Part of a small language model's weights: normalized queries and keys, skips across layers.
Each number is 50 + 10 x the weight over its row's rms, rounded and kept within 0 to 99. Layers, rows and columns count from 0. The size before them is the row's rms in percent of the matrix's.

# down: layer 3 MLP down (transposed), 768x192, rms 0.259, rows 548-593, columns 0-47
# gate: layer 3 MLP gate, 768x192, rms 0.259, rows 549-594, columns 0-47
# up: layer 3 MLP up, 768x192, rms 0.276, rows 549-594, columns 0-47
down548 111:52 55 72 56 59 49 63 48 65 33 44 45 51 50 48 36 53 44 52 62 36 61 54 37 31 53 58 46 40 66 46 45 58 63 44 48 62 41 59 43 43 51 69 49 51 70 41 55
gate549 101:39 33 52 50 48 41 32 54 57 60 62 50 62 56 52 48 33 63 49 45 42 47 33 56 33 43 48 44 42 48 50 41 71 29 46 52 54 36 66 60 57 61 42 50 44 43 52 53
up549 100:50 74 55 50 53 49 58 59 46 66 42 29 35 57 68 72 61 35 34 50 55 44 66 44 45 39 56 60 45 62 57 56 58 59 48 57 46 48 49 37 56 57 39 47 57 51 53 61
down549 102:57 56 41 33 53 42 36 35 63 53 38 58 60 27 55 42 40 47 58 53 54 40 49 59 58 50 42 53 63 69 54 48 60 51 72 44 48 48 46 36 65 47 49 53 55 36 37 42
gate550 099:59 51 48 57 64 58 33 45 54 35 46 57 46 61 62 50 58 50 58 63 66 47 66 50 55 54 47 67 59 52 61 39 57 54 60 56 42 40 70 46 51 48 52 40 44 52 43 51
up550 100:55 78 51 58 56 54 59 49 52 65 44 42 56 54 55 58 49 47 64 56 49 57 46 44 41 54 48 54 37 50 53 39 62 63 52 46 71 50 47 60 42 30 55 38 53 46 47 48
down550 101:54 55 49 59 51 74 40 48 43 53 46 50 70 34 38 50 30 52 51 63 37 40 37 63 50 58 51 34 60 64 47 48 55 47 54 70 50 55 55 54 59 72 51 51 49 36 47 37
gate551 101:45 50 48 60 55 58 43 40 36 55 55 27 40 73 47 33 45 59 64 55 58 60 48 45 39 45 44 63 40 55 42 55 50 56 32 71 54 55 65 32 52 46 45 63 58 47 64 74
up551 102:53 53 52 49 39 56 41 47 33 53 50 41 38 67 39 49 31 53 71 47 46 52 50 58 48 46 49 59 66 60 59 47 37 59 46 64 40 61 38 50 49 33 54 40 38 58 54 70
down551 099:42 49 33 43 68 54 48 48 43 34 49 52 40 60 62 48 47 43 46 45 41 49 48 44 58 38 48 66 41 58 47 38 58 35 61 68 48 42 72 54 51 48 54 54 40 42 58 49
gate552 099:47 39 53 49 52 50 56 48 39 62 66 52 35 37 59 44 77 52 42 36 55 29 36 39 68 58 32 49 48 56 64 53 45 45 48 42 43 59 31 33 42 40 64 53 43 43 61 30
up552 097:42 57 39 55 43 51 61 43 79 33 47 32 47 51 45 60 47 43 66 68 58 58 58 54 54 48 37 56 70 55 68 34 47 38 64 62 58 48 50 29 43 32 53 52 54 40 70 51
down552 100:37 33 65 37 59 35 53 59 46 44 65 48 45 60 39 45 56 47 66 59 43 45 48 46 51 43 67 48 37 35 61 53 58 49 58 37 47 39 58 54 50 45 59 28 37 40 56 43
gate553 105:45 61 54 43 53 55 36 62 38 45 60 53 53 44 48 35 53 56 45 52 64 40 66 53 56 78 36 43 41 36 50 40 46 48 37 57 37 24 45 55 57 23 54 35 36 58 53 56
up553 097:64 58 56 37 47 41 61 39 54 63 53 55 73 43 52 65 45 42 47 54 63 62 63 45 64 64 62 35 61 65 32 42 66 56 69 53 65 62 61 54 57 44 41 47 50 48 58 57
down553 099:66 39 60 42 51 52 57 45 34 44 59 37 54 70 42 48 37 51 43 48 51 57 56 43 52 48 57 48 50 61 39 50 54 45 36 46 53 67 46 52 46 70 34 46 42 26 49 50
gate554 098:58 34 59 37 53 32 50 67 47 61 25 57 54 44 57 53 52 50 60 42 61 53 47 52 49 47 47 46 49 72 45 45 41 29 41 17 46 37 44 75 65 56 59 48 50 54 28 48
up554 096:48 29 55 58 59 63 40 54 32 51 47 47 41 54 48 51 41 52 55 48 31 59 44 23 40 38 35 43 35 70 44 51 55 35 56 36 46 35 38 53 42 40 53 31 30 53 58 54
down554 096:66 65 56 45 33 60 36 42 51 42 44 63 49 31 58 42 36 51 35 58 51 32 62 46 36 63 47 43 67 55 49 47 40 70 42 63 64 43 55 52 48 59 34 59 48 47 43 57
gate555 090:48 58 78 57 44 63 37 64 45 49 36 37 57 45 68 62 51 58 60 46 46 52 63 60 54 55 56 54 70 48 52 46 40 48 44 56 46 67 53 65 30 45 51 63 43 49 34 53
up555 094:48 67 61 53 50 63 49 58 58 43 38 49 44 46 42 49 33 54 55 59 45 46 51 43 60 38 61 35 55 40 48 40 46 58 59 59 45 46 80 57 45 44 62 46 31 36 51 33
down555 091:66 48 41 41 35 37 59 42 53 66 48 54 62 61 51 36 64 54 54 41 61 42 49 55 39 62 44 45 60 56 68 61 63 42 40 41 56 48 53 32 41 52 50 53 54 46 62 43
gate556 099:42 65 44 47 41 37 50 52 47 34 47 47 57 45 50 60 64 43 45 45 43 39 51 53 40 58 37 32 26 51 36 53 53 69 43 57 76 52 50 45 49 61 55 43 62 47 45 49
up556 104:62 37 57 36 52 52 35 46 40 62 45 50 47 47 51 46 51 41 20 55 64 69 41 30 63 45 62 43 57 60 56 43 42 41 48 61 30 61 31 51 51 66 49 77 68 64 52 50
down556 095:56 55 49 52 42 50 61 53 48 63 42 45 53 38 62 48 49 46 71 51 43 47 55 57 50 49 51 37 29 44 47 49 67 44 52 43 48 54 47 46 47 52 64 58 63 47 69 63
gate557 095:41 55 57 44 47 41 52 30 29 62 64 55 50 64 67 51 48 57 46 57 30 46 53 48 53 41 37 56 48 40 54 50 71 54 51 34 46 46 40 53 67 47 57 73 50 44 47 57
up557 093:64 60 31 56 48 44 54 45 47 50 59 48 44 53 69 55 56 51 59 48 32 64 49 48 54 45 59 55 36 42 53 46 27 51 53 56 47 61 43 75 52 30 49 41 56 34 63 45
down557 097:58 57 36 46 41 60 58 59 69 31 33 50 44 50 41 53 51 54 41 48 60 53 68 46 52 51 57 50 55 43 53 40 27 36 51 65 58 68 61 28 33 38 44 37 73 46 59 47
gate558 101:68 66 61 70 58 43 31 43 44 56 52 54 39 70 63 38 43 35 44 41 49 47 45 56 65 58 42 45 66 56 48 59 63 47 60 33 60 54 29 44 51 41 74 49 58 48 46 77
up558 101:62 38 43 64 49 55 42 57 45 52 35 70 33 56 54 46 43 41 53 47 46 46 59 55 51 56 44 52 54 43 56 53 63 56 38 47 64 64 45 26 53 37 65 37 63 36 48 53
down558 103:54 41 39 43 30 45 40 35 45 50 62 62 35 42 52 37 51 36 50 49 37 39 44 57 46 39 31 54 42 57 40 44 55 28 50 46 47 57 52 53 42 51 72 62 44 40 33 45
gate559 104:39 47 73 54 70 67 40 52 54 32 39 43 53 26 42 58 46 48 52 75 45 54 51 57 55 55 35 60 58 34 41 52 33 49 47 45 50 45 48 46 49 63 51 53 56 44 66 53
up559 092:48 40 41 28 49 56 47 52 37 62 58 45 65 52 64 59 57 49 36 45 51 40 57 29 52 54 49 36 40 37 31 54 48 50 42 48 53 58 44 28 64 44 46 39 61 56 47 33
down559 095:45 36 41 51 38 63 45 64 45 49 71 48 46 52 49 50 60 81 49 53 44 47 55 68 39 61 61 53 32 55 37 43 53 53 44 46 39 45 54 30 53 35 42 55 45 24 74 58
gate560 102:39 52 27 42 50 43 51 50 35 46 41 32 53 37 47 54 50 56 44 60 45 58 57 53 40 65 54 51 59 31 49 52 41 58 51 54 63 60 55 31 56 54 47 61 46 55 57 66
up560 099:45 39 44 47 48 50 45 58 49 46 47 52 55 54 61 54 44 47 70 46 39 46 33 41 55 51 48 59 62 49 63 50 52 55 51 37 57 42 48 46 61 60 62 61 33 25 70 44
down560 100:30 67 37 57 50 50 57 42 49 49 52 49 40 56 41 47 51 38 57 41 46 42 55 46 58 55 62 46 45 55 38 44 42 41 45 32 55 47 45 55 50 57 48 49 47 56 46 43
gate561 098:50 60 58 62 55 46 65 43 54 26 60 43 42 48 52 56 36 32 36 52 39 57 53 50 40 49 45 43 53 52 54 66 69 63 38 41 62 59 54 30 44 48 63 40 43 44 61 52
up561 098:56 50 58 61 51 50 62 57 33 35 50 60 44 52 48 64 44 37 38 35 37 60 53 62 53 37 37 55 49 38 58 68 51 47 44 39 40 61 60 37 56 56 57 26 47 47 51 33
down561 092:46 51 51 50 47 61 33 65 57 68 57 53 32 49 66 61 51 47 68 44 68 61 59 51 54 54 41 51 66 37 41 39 31 21 39 51 49 44 42 74 57 56 50 56 40 50 39 49
gate562 103:60 32 53 61 33 36 34 49 64 39 51 42 55 59 36 41 53 59 59 46 57 46 53 53 45 30 64 49 45 54 42 55 59 58 39 64 53 37 38 44 59 60 38 45 44 44 50 41
up562 104:38 39 64 65 42 46 43 48 30 50 66 52 63 62 51 64 58 57 53 53 35 60 54 53 50 59 53 37 45 64 52 36 42 47 45 44 57 35 20 51 43 54 38 43 55 37 36 50
down562 106:58 56 65 56 49 50 45 55 58 44 53 45 50 57 54 63 44 60 38 53 33 52 78 63 59 58 48 46 59 39 65 60 51 54 44 41 36 48 45 55 52 46 37 42 44 52 45 38
gate563 101:52 54 53 58 51 52 45 54 39 32 47 54 44 51 51 52 72 56 53 45 53 60 63 32 44 58 51 44 65 45 52 40 57 31 43 66 79 29 64 33 46 54 33 54 55 44 78 60
up563 100:61 43 53 46 47 61 61 48 63 45 56 37 58 45 59 58 37 37 34 57 59 59 59 55 49 49 39 39 45 40 40 62 53 62 62 50 58 59 54 71 67 65 58 57 73 39 39 51
down563 103:49 68 40 53 48 64 37 42 49 52 42 45 61 63 76 50 55 39 48 58 52 43 26 38 46 41 57 40 52 46 59 45 55 45 43 44 47 54 49 57 50 34 43 54 51 58 57 50
gate564 097:50 59 55 51 37 70 40 50 61 42 48 27 53 57 48 31 48 48 53 44 50 40 49 50 47 49 36 49 53 28 60 46 34 59 43 40 64 51 47 42 50 49 47 61 53 30 42 61
up564 098:55 41 61 42 49 51 63 49 46 47 69 43 58 51 42 54 37 52 52 49 55 66 49 60 55 49 62 43 39 62 29 39 68 40 50 61 47 36 47 48 50 52 39 48 45 67 38 33
down564 098:46 39 54 55 56 55 41 47 37 46 57 44 70 47 55 49 52 49 48 52 64 51 52 70 43 60 61 34 45 61 53 60 49 61 52 62 62 42 52 44 32 45 67 33 42 52 44 61
gate565 093:34 68 61 36 57 38 51 52 40 47 55 51 63 32 48 55 51 52 53 58 53 51 44 51 53 49 57 51 60 60 41 58 29 57 53 68 48 30 30 56 58 38 44 44 21 41 53 43
up565 092:49 68 60 38 47 41 61 51 47 41 51 67 54 36 35 56 48 60 50 52 69 63 44 58 49 59 45 48 44 53 48 49 37 45 45 53 60 25 50 63 49 49 46 44 37 39 53 42
down565 084:53 42 34 61 58 69 43 21 73 52 53 68 33 45 54 41 64 38 40 42 40 44 32 49 54 49 50 49 45 51 60 42 53 55 42 62 40 43 63 55 61 69 48 52 48 59 55 38
gate566 097:61 52 50 51 41 62 44 51 46 62 37 36 54 49 37 40 57 40 56 30 55 40 50 52 50 61 45 47 49 62 48 46 50 59 45 43 45 50 53 47 40 38 45 34 40 47 64 50
up566 100:35 43 40 45 47 38 53 52 59 67 49 42 51 46 58 58 56 56 44 56 54 50 57 45 51 36 63 34 42 51 55 48 40 50 38 83 52 46 68 34 40 49 49 62 34 62 62 40
down566 102:61 69 51 68 50 63 61 71 36 46 49 52 58 49 49 59 51 51 67 59 56 60 61 46 46 61 55 21 60 40 49 61 57 49 36 45 47 57 57 50 42 64 59 38 41 29 72 57
gate567 106:42 37 46 55 64 48 66 48 54 49 58 49 48 56 53 56 58 33 55 55 41 35 38 43 62 48 59 49 55 45 33 32 40 50 41 52 34 46 37 42 73 36 67 50 58 57 41 60
up567 101:33 52 42 61 68 59 66 41 51 61 47 38 49 66 53 54 57 60 48 45 40 45 48 24 46 67 62 36 41 51 68 52 39 40 63 53 38 59 47 46 42 39 48 56 67 49 45 36
down567 103:45 55 46 31 53 51 57 42 58 58 53 49 29 63 37 48 47 32 37 44 42 47 55 61 40 50 53 55 43 63 34 58 54 42 73 56 45 36 41 58 37 45 43 32 51 50 54 45
gate568 099:59 56 51 50 39 43 52 51 59 33 51 48 46 50 55 67 48 53 45 39 54 39 49 31 48 42 41 59 52 41 24 62 43 58 54 55 38 52 36 69 49 42 54 42 55 39 41 59
up568 096:28 52 58 59 47 50 49 55 50 40 51 59 44 36 29 60 62 52 54 50 56 56 49 52 39 58 39 23 58 61 59 40 46 47 55 40 47 31 70 41 52 42 69 47 59 22 43 39
down568 099:29 52 55 41 42 60 42 38 56 57 58 57 49 55 35 48 40 53 44 38 48 47 55 48 53 42 42 48 54 45 61 51 60 40 51 41 57 47 45 51 39 50 54 34 56 54 70 43
gate569 107:55 56 55 77 36 45 50 65 54 32 59 38 58 61 47 48 51 41 51 40 45 55 46 61 58 41 58 40 55 47 31 47 57 48 49 32 42 54 48 63 66 36 45 52 45 39 45 53
up569 104:42 38 28 60 49 30 62 53 50 71 46 49 49 49 48 38 54 40 67 65 60 49 41 44 47 54 53 52 51 50 50 43 41 49 52 55 51 54 39 36 34 60 53 43 58 51 69 47
down569 104:47 63 33 34 58 68 64 36 37 50 68 52 59 53 29 49 51 46 51 59 48 73 51 59 34 71 36 34 37 63 44 45 61 58 34 37 56 70 41 39 51 62 36 47 34 40 45 55
gate570 093:35 43 54 57 48 51 44 41 47 46 31 45 49 44 57 40 59 58 57 37 48 67 35 47 36 47 59 46 43 50 53 59 45 49 60 49 51 58 64 54 42 51 47 60 39 44 48 60
up570 096:32 46 66 62 43 55 51 34 43 49 60 57 44 55 38 65 42 39 58 41 40 45 51 42 43 46 51 57 65 71 58 51 50 32 62 54 47 53 63 51 51 55 46 50 52 63 34 42
down570 098:63 61 60 51 45 60 53 45 34 38 59 44 52 44 59 61 35 46 52 53 44 40 40 64 48 50 55 55 37 47 60 59 56 49 57 53 41 46 55 60 33 57 68 52 50 44 28 44
gate571 108:45 39 53 42 48 43 34 57 63 57 32 47 52 59 52 46 49 41 63 35 48 34 64 54 69 39 68 46 51 43 33 62 43 59 54 53 62 51 47 43 59 47 44 54 52 55 51 58
up571 103:49 54 47 54 43 51 60 47 41 53 39 46 52 45 40 46 47 46 47 38 63 41 35 45 42 34 48 51 41 48 64 54 48 49 44 24 54 63 32 55 42 27 59 45 46 45 42 44
down571 108:55 57 48 51 36 51 57 67 50 60 44 45 64 76 43 43 44 56 54 53 66 68 46 28 36 60 31 54 48 60 47 57 56 44 65 54 47 42 49 33 38 45 41 40 64 40 65 42
gate572 103:46 51 49 66 56 41 54 42 59 51 58 63 67 54 58 63 31 63 76 65 63 58 49 36 56 40 52 57 48 53 41 40 49 57 49 48 45 34 40 48 61 63 52 49 41 43 57 70
up572 101:54 46 60 61 44 54 40 38 49 51 57 48 49 56 76 59 68 47 70 51 57 57 46 50 75 42 42 58 35 65 61 57 45 44 55 52 49 50 56 37 56 49 45 52 49 61 34 62
down572 107:31 57 38 43 49 38 71 44 54 47 63 55 49 59 48 53 51 47 65 56 55 57 52 51 65 51 54 49 63 61 59 47 67 52 38 47 53 53 56 64 64 54 55 48 49 45 73 50
gate573 101:51 43 65 45 51 39 37 56 39 44 55 49 45 51 45 48 42 27 54 72 66 60 41 49 70 56 55 62 39 52 34 54 46 34 51 47 54 41 56 46 42 59 45 54 39 55 53 46
up573 100:57 69 49 57 49 52 56 48 62 26 64 40 35 38 52 47 45 61 31 53 37 50 42 66 48 26 51 41 56 61 70 37 40 52 45 56 55 53 39 31 53 56 59 52 65 47 47 50
down573 097:55 53 48 55 49 41 41 45 51 37 62 54 58 32 50 52 39 38 56 55 46 47 38 47 59 56 34 53 46 46 62 48 57 48 66 56 51 53 37 46 43 35 30 53 44 56 54 54
gate574 104:51 44 72 55 27 47 42 37 53 36 56 47 60 44 54 36 49 48 58 57 49 61 51 46 48 51 44 66 51 42 47 65 58 55 71 54 52 48 58 57 61 27 56 52 53 42 49 60
up574 110:75 44 52 43 42 48 43 60 39 47 59 49 59 52 51 46 43 57 49 42 67 49 48 51 48 59 51 57 40 40 46 58 67 42 60 46 78 46 49 69 61 45 56 51 67 51 53 65
down574 103:54 47 52 63 43 49 43 57 49 48 60 66 42 50 64 41 41 44 51 50 39 56 65 54 45 47 62 69 53 36 63 49 59 29 64 56 47 37 42 73 63 45 58 61 54 50 62 64
gate575 105:38 51 55 62 58 59 59 36 47 61 62 77 54 70 39 54 42 29 62 60 62 53 46 51 59 49 61 46 53 50 49 48 37 61 45 46 57 65 45 57 46 64 37 52 37 62 58 79
up575 102:36 47 46 69 47 46 52 28 44 63 70 58 58 44 40 57 42 45 61 51 56 62 49 34 58 55 51 30 50 33 43 52 45 35 46 65 75 56 41 54 50 61 52 74 40 67 44 69
down575 106:45 70 49 52 54 52 50 41 58 53 29 43 38 35 37 48 49 36 60 44 54 55 54 48 45 42 32 71 49 36 56 39 62 59 49 45 46 53 64 54 66 39 41 50 43 52 49 37
gate576 105:47 53 37 66 68 31 53 44 42 43 47 56 45 22 51 50 31 26 45 37 56 50 70 49 42 47 42 63 53 52 38 58 42 58 45 62 62 45 45 51 46 66 60 32 56 49 76 44
up576 104:60 59 40 49 31 45 69 71 53 54 26 54 28 58 40 65 46 55 68 42 56 46 47 49 37 39 46 49 36 38 58 43 43 43 35 45 45 59 51 59 47 31 53 58 51 38 57 52
down576 098:48 45 47 48 49 65 45 41 61 67 58 42 61 42 31 48 41 48 59 53 47 32 51 50 40 62 58 38 66 51 56 42 66 62 78 42 43 47 54 42 46 48 57 48 56 45 70 48
gate577 098:41 49 45 57 68 46 57 43 51 60 47 51 42 38 27 48 21 55 30 28 46 49 51 56 50 44 42 55 36 49 73 50 61 59 44 59 68 65 45 52 67 42 32 43 68 50 27 52
up577 097:67 48 59 49 44 57 37 59 44 47 56 60 44 63 50 53 59 51 47 52 58 53 65 39 27 68 43 22 54 51 46 43 45 48 38 34 44 33 54 44 37 58 65 52 44 61 60 50
down577 098:33 55 44 43 34 42 62 41 65 31 46 38 58 61 44 28 56 60 65 35 42 48 38 53 49 42 49 53 42 56 58 39 55 43 50 70 38 51 67 26 59 64 60 64 66 54 56 53
gate578 095:58 55 38 43 47 50 53 49 65 43 49 61 63 63 56 57 42 49 45 63 52 48 51 47 38 65 55 58 44 54 72 42 57 45 51 65 52 54 64 52 51 56 44 38 55 60 36 41
up578 100:64 56 54 46 60 54 53 47 58 50 70 67 50 45 47 51 53 36 55 42 50 50 47 55 53 54 44 50 56 53 39 67 51 62 51 54 56 45 62 31 65 45 47 55 54 39 48 45
down578 100:55 49 43 36 40 55 51 54 50 61 53 47 52 50 53 45 58 51 60 36 52 62 57 71 55 59 38 56 44 37 44 58 38 66 36 42 34 44 42 33 30 39 59 59 67 38 65 46
gate579 094:63 55 50 57 51 31 40 69 40 46 48 56 54 45 51 58 52 40 49 53 46 63 40 41 51 45 51 47 47 61 65 47 64 48 67 41 49 46 38 48 34 37 49 65 57 37 43 57
up579 097:46 41 42 41 47 64 46 54 47 30 62 65 38 24 51 49 44 54 35 31 36 60 54 53 39 60 69 60 60 49 48 52 34 54 53 40 66 28 54 40 34 55 68 57 70 49 69 49
down579 094:44 52 68 56 55 37 58 57 52 52 43 56 51 42 53 52 47 57 64 41 60 65 65 60 38 43 47 51 40 44 69 36 42 56 44 36 35 49 56 50 39 51 34 45 58 63 69 40
gate580 099:55 49 39 47 39 35 54 55 40 44 41 50 56 50 46 56 56 54 48 61 54 51 56 57 55 41 57 42 35 55 60 40 53 46 60 40 50 54 68 34 30 60 66 48 49 58 25 48
up580 109:48 43 35 46 51 54 45 39 54 45 40 49 67 62 46 43 53 56 43 35 38 40 48 51 63 42 40 39 69 42 47 64 37 42 50 40 45 61 34 41 54 60 50 53 48 44 56 41
down580 106:35 52 47 38 47 40 56 50 60 35 58 40 57 58 65 59 40 73 33 60 48 43 58 54 54 53 42 62 61 64 71 53 51 43 55 36 56 62 48 68 62 44 33 51 43 43 60 51
gate581 099:49 61 46 52 63 52 31 70 31 22 63 65 51 54 40 33 55 41 56 34 54 47 53 44 63 58 48 45 51 55 59 54 32 46 48 42 41 44 55 52 36 46 32 68 27 42 53 55
up581 092:55 55 56 32 57 52 49 47 57 43 41 33 23 39 51 44 62 59 38 51 40 43 39 57 45 40 53 48 43 50 48 50 43 51 48 47 34 59 56 56 72 44 44 41 63 58 62 52
down581 098:49 55 39 42 47 53 71 55 48 43 59 52 37 50 42 48 53 34 48 43 51 45 51 62 61 59 43 58 31 54 55 56 49 53 58 45 45 39 41 32 46 52 63 42 44 46 44 72
gate582 096:73 44 32 63 39 51 36 35 45 38 51 40 67 58 53 37 50 48 48 49 48 59 45 46 66 63 41 48 55 52 42 60 57 54 44 44 37 52 45 22 46 50 27 50 50 72 44 36
up582 097:42 56 72 53 61 38 41 59 51 51 51 47 50 52 56 58 75 51 43 60 57 62 62 60 59 33 60 46 48 60 57 58 42 44 44 58 67 55 43 51 42 46 59 41 55 51 43 55
down582 098:53 35 58 57 54 65 53 58 51 56 54 18 51 39 50 36 47 58 50 56 38 41 38 60 49 58 75 62 49 56 59 55 40 45 52 58 60 44 51 82 51 57 36 36 50 48 69 42
gate583 101:28 50 52 66 49 28 49 67 35 76 36 58 51 65 58 57 46 53 37 66 44 51 42 44 64 37 57 52 50 47 20 43 49 51 39 54 58 43 42 35 52 32 35 43 47 47 46 47
up583 102:36 46 60 45 55 50 44 37 41 50 44 49 40 73 40 49 51 49 43 41 70 53 35 60 44 45 52 32 50 57 39 50 50 41 56 57 65 62 48 59 61 42 49 42 28 65 42 60
down583 103:45 54 42 52 46 44 58 54 39 43 54 55 45 49 32 50 61 52 39 59 25 42 40 28 48 51 51 51 47 44 38 76 57 62 45 31 48 50 37 63 60 66 37 67 49 47 61 38
gate584 099:45 69 51 56 51 58 51 49 53 30 57 49 49 48 36 41 60 41 48 46 28 43 47 26 55 33 46 60 30 43 50 60 43 65 59 60 40 47 41 56 51 33 43 57 63 41 55 36
up584 103:50 72 53 58 47 67 70 47 52 35 53 72 56 64 36 56 52 39 57 41 54 33 43 56 49 38 29 41 65 36 61 55 33 48 61 49 41 45 53 57 54 27 55 49 61 53 49 31
down584 096:53 55 54 50 59 40 59 35 46 64 66 36 35 49 70 39 67 42 39 54 42 64 46 70 22 47 48 45 60 44 45 59 50 43 42 48 47 38 47 67 60 51 46 44 50 53 59 67
gate585 101:54 64 65 36 58 57 63 58 47 47 40 54 35 49 53 70 54 47 31 55 45 49 64 56 47 55 46 58 42 43 57 51 46 47 55 49 43 50 64 41 50 51 56 51 30 43 63 49
up585 100:50 36 59 35 50 72 45 42 41 59 47 61 44 48 40 61 49 51 61 60 53 51 50 62 56 75 53 44 35 48 56 52 43 35 55 45 54 35 44 51 36 54 54 56 35 45 54 37
down585 097:58 70 58 56 43 47 50 50 74 49 41 34 71 36 48 40 43 54 53 53 41 46 52 24 52 60 43 38 68 52 35 50 63 52 51 52 46 50 79 39 45 45 48 45 40 43 62 50
gate586 100:49 44 55 54 55 45 54 46 47 51 53 71 58 55 53 49 40 36 70 61 64 52 47 52 18 36 47 45 56 48 54 24 40 48 58 42 65 45 53 35 30 54 45 41 31 58 49 48
up586 097:39 40 61 50 43 37 43 30 45 38 33 48 55 55 58 49 53 71 40 50 50 40 41 67 40 64 58 41 52 50 46 52 38 58 53 50 50 64 64 74 47 53 49 40 50 36 39 48
down586 100:62 43 58 48 75 43 57 69 48 52 48 64 32 49 41 57 40 50 61 44 66 58 64 39 28 68 67 49 50 60 53 53 72 45 55 45 34 59 43 55 44 70 55 48 55 50 56 42
gate587 108:39 37 67 52 50 58 62 46 52 42 54 48 58 68 42 46 52 51 43 45 55 59 61 40 50 46 42 60 44 67 48 63 65 40 45 66 61 66 55 34 58 55 75 59 52 57 48 59
up587 104:48 56 56 56 44 50 71 39 22 54 50 45 52 54 22 59 52 50 44 44 58 42 60 48 50 49 48 37 57 68 32 55 43 42 46 54 49 63 53 52 55 67 58 53 45 48 38 65
down587 103:43 49 54 59 59 60 44 38 40 45 66 30 31 51 42 53 52 46 41 50 56 54 59 51 48 46 42 56 43 52 47 45 36 51 50 71 77 36 58 57 47 58 74 59 35 43 55 50
gate588 095:47 67 58 49 46 63 57 54 47 43 48 49 55 58 48 52 54 55 46 35 60 45 57 32 51 62 39 37 62 47 49 40 32 47 46 59 57 55 20 45 45 48 41 37 59 50 44 50
up588 093:44 61 59 55 35 69 65 50 50 51 34 50 46 57 57 64 56 55 44 32 65 40 39 55 32 41 45 43 49 49 43 53 51 49 49 68 38 32 52 48 41 45 41 42 62 59 49 37
down588 092:44 49 48 46 46 53 50 62 66 17 59 58 46 49 41 69 63 49 41 47 54 51 59 48 42 44 51 55 67 34 22 41 49 58 38 41 46 39 37 53 35 48 36 45 43 40 70 48
gate589 099:45 31 51 56 36 61 46 51 34 47 49 44 40 36 35 51 56 73 55 40 47 39 36 38 67 52 41 47 55 53 37 40 38 63 46 48 48 65 66 34 65 40 49 38 54 45 54 62
up589 101:41 51 53 51 52 52 54 60 47 61 48 52 43 74 59 37 48 54 52 44 67 34 48 48 55 28 55 55 58 51 49 68 38 50 56 47 55 45 42 49 63 53 56 46 40 53 29 54
down589 103:30 66 58 37 52 52 64 52 50 53 29 50 27 63 49 56 52 50 46 51 29 46 62 46 52 54 55 49 45 47 45 55 63 49 60 48 57 52 28 61 57 32 38 53 37 52 48 46
gate590 098:45 56 47 46 56 47 47 37 51 56 65 41 61 49 54 62 41 44 41 65 51 62 47 67 42 35 57 44 50 40 50 45 49 46 59 58 64 48 59 59 53 44 31 62 41 53 45 44
up590 100:58 58 45 49 60 61 37 55 44 58 64 63 52 45 60 55 58 46 36 53 55 44 49 37 49 51 53 54 45 29 50 48 50 57 50 60 52 59 36 51 51 57 54 59 68 45 52 49
down590 097:52 54 47 42 50 62 58 57 59 51 33 45 30 51 46 56 37 52 29 65 40 26 48 51 54 58 34 35 52 63 11 40 55 59 55 35 60 53 51 51 58 57 49 41 37 66 35 56
gate591 102:50 48 54 64 51 56 52 39 48 45 53 41 44 50 29 61 51 56 33 61 68 54 62 56 57 64 53 48 42 65 47 58 32 38 54 67 36 43 57 44 57 52 38 53 38 53 48 40
up591 097:38 67 30 36 47 42 40 60 61 67 35 64 46 56 47 44 42 53 66 58 50 49 35 58 40 36 44 46 54 56 20 68 60 60 62 41 50 59 51 59 43 51 46 46 45 44 43 64
down591 098:50 39 35 49 58 56 47 52 35 59 40 37 42 47 32 36 55 70 55 50 48 64 30 47 38 46 51 51 51 66 45 48 46 46 53 43 49 32 49 50 48 63 42 45 66 50 51 50
gate592 097:44 43 45 60 40 29 40 44 60 52 65 59 49 41 45 60 63 52 57 60 55 35 37 51 56 65 31 38 43 60 58 57 64 47 40 59 32 47 61 49 49 69 61 58 43 47 54 39
up592 101:50 65 44 49 58 54 42 56 55 50 46 31 44 54 57 57 41 47 35 58 54 48 53 55 67 45 35 20 41 41 43 51 52 45 45 55 34 50 65 68 54 48 47 64 61 47 45 49
down592 100:48 62 64 60 45 53 37 40 60 47 46 49 55 37 48 46 48 44 46 51 43 44 40 20 46 51 32 44 45 61 64 64 72 28 51 58 40 45 42 58 41 58 65 53 42 44 34 47
gate593 111:46 54 62 68 52 47 46 40 50 54 43 44 53 56 31 44 48 44 54 60 59 54 53 55 35 46 36 24 57 64 59 64 33 44 57 51 68 64 71 43 58 64 62 64 52 27 52 58
up593 111:39 47 57 52 46 55 47 35 46 48 43 30 51 48 38 60 40 49 60 40 71 58 64 46 45 36 41 18 56 52 46 50 56 59 59 43 39 51 82 56 59 71 81 55 60 52 64 56
down593 101:48 68 54 61 56 60 50 47 53 57 37 35 44 47 46 80 37 47 48 48 58 80 55 50 51 55 33 50 51 55 54 59 29 55 70 56 62 49 44 52 51 66 70 55 51 47 53 58
gate594 106:43 41 46 55 52 52 55 36 49 38 30 56 64 54 49 40 36 49 53 50 66 50 48 60 62 49 37 53 73 63 44 53 41 27 38 54 51 64 57 37 47 52 63 54 56 39 70 49
up594 099:47 24 52 42 56 36 60 32 50 38 40 62 58 53 42 49 30 41 42 59 67 47 50 42 42 31 59 49 44 48 37 53 38 51 41 44 57 55 54 61 52 46 56 62 54 32 54 45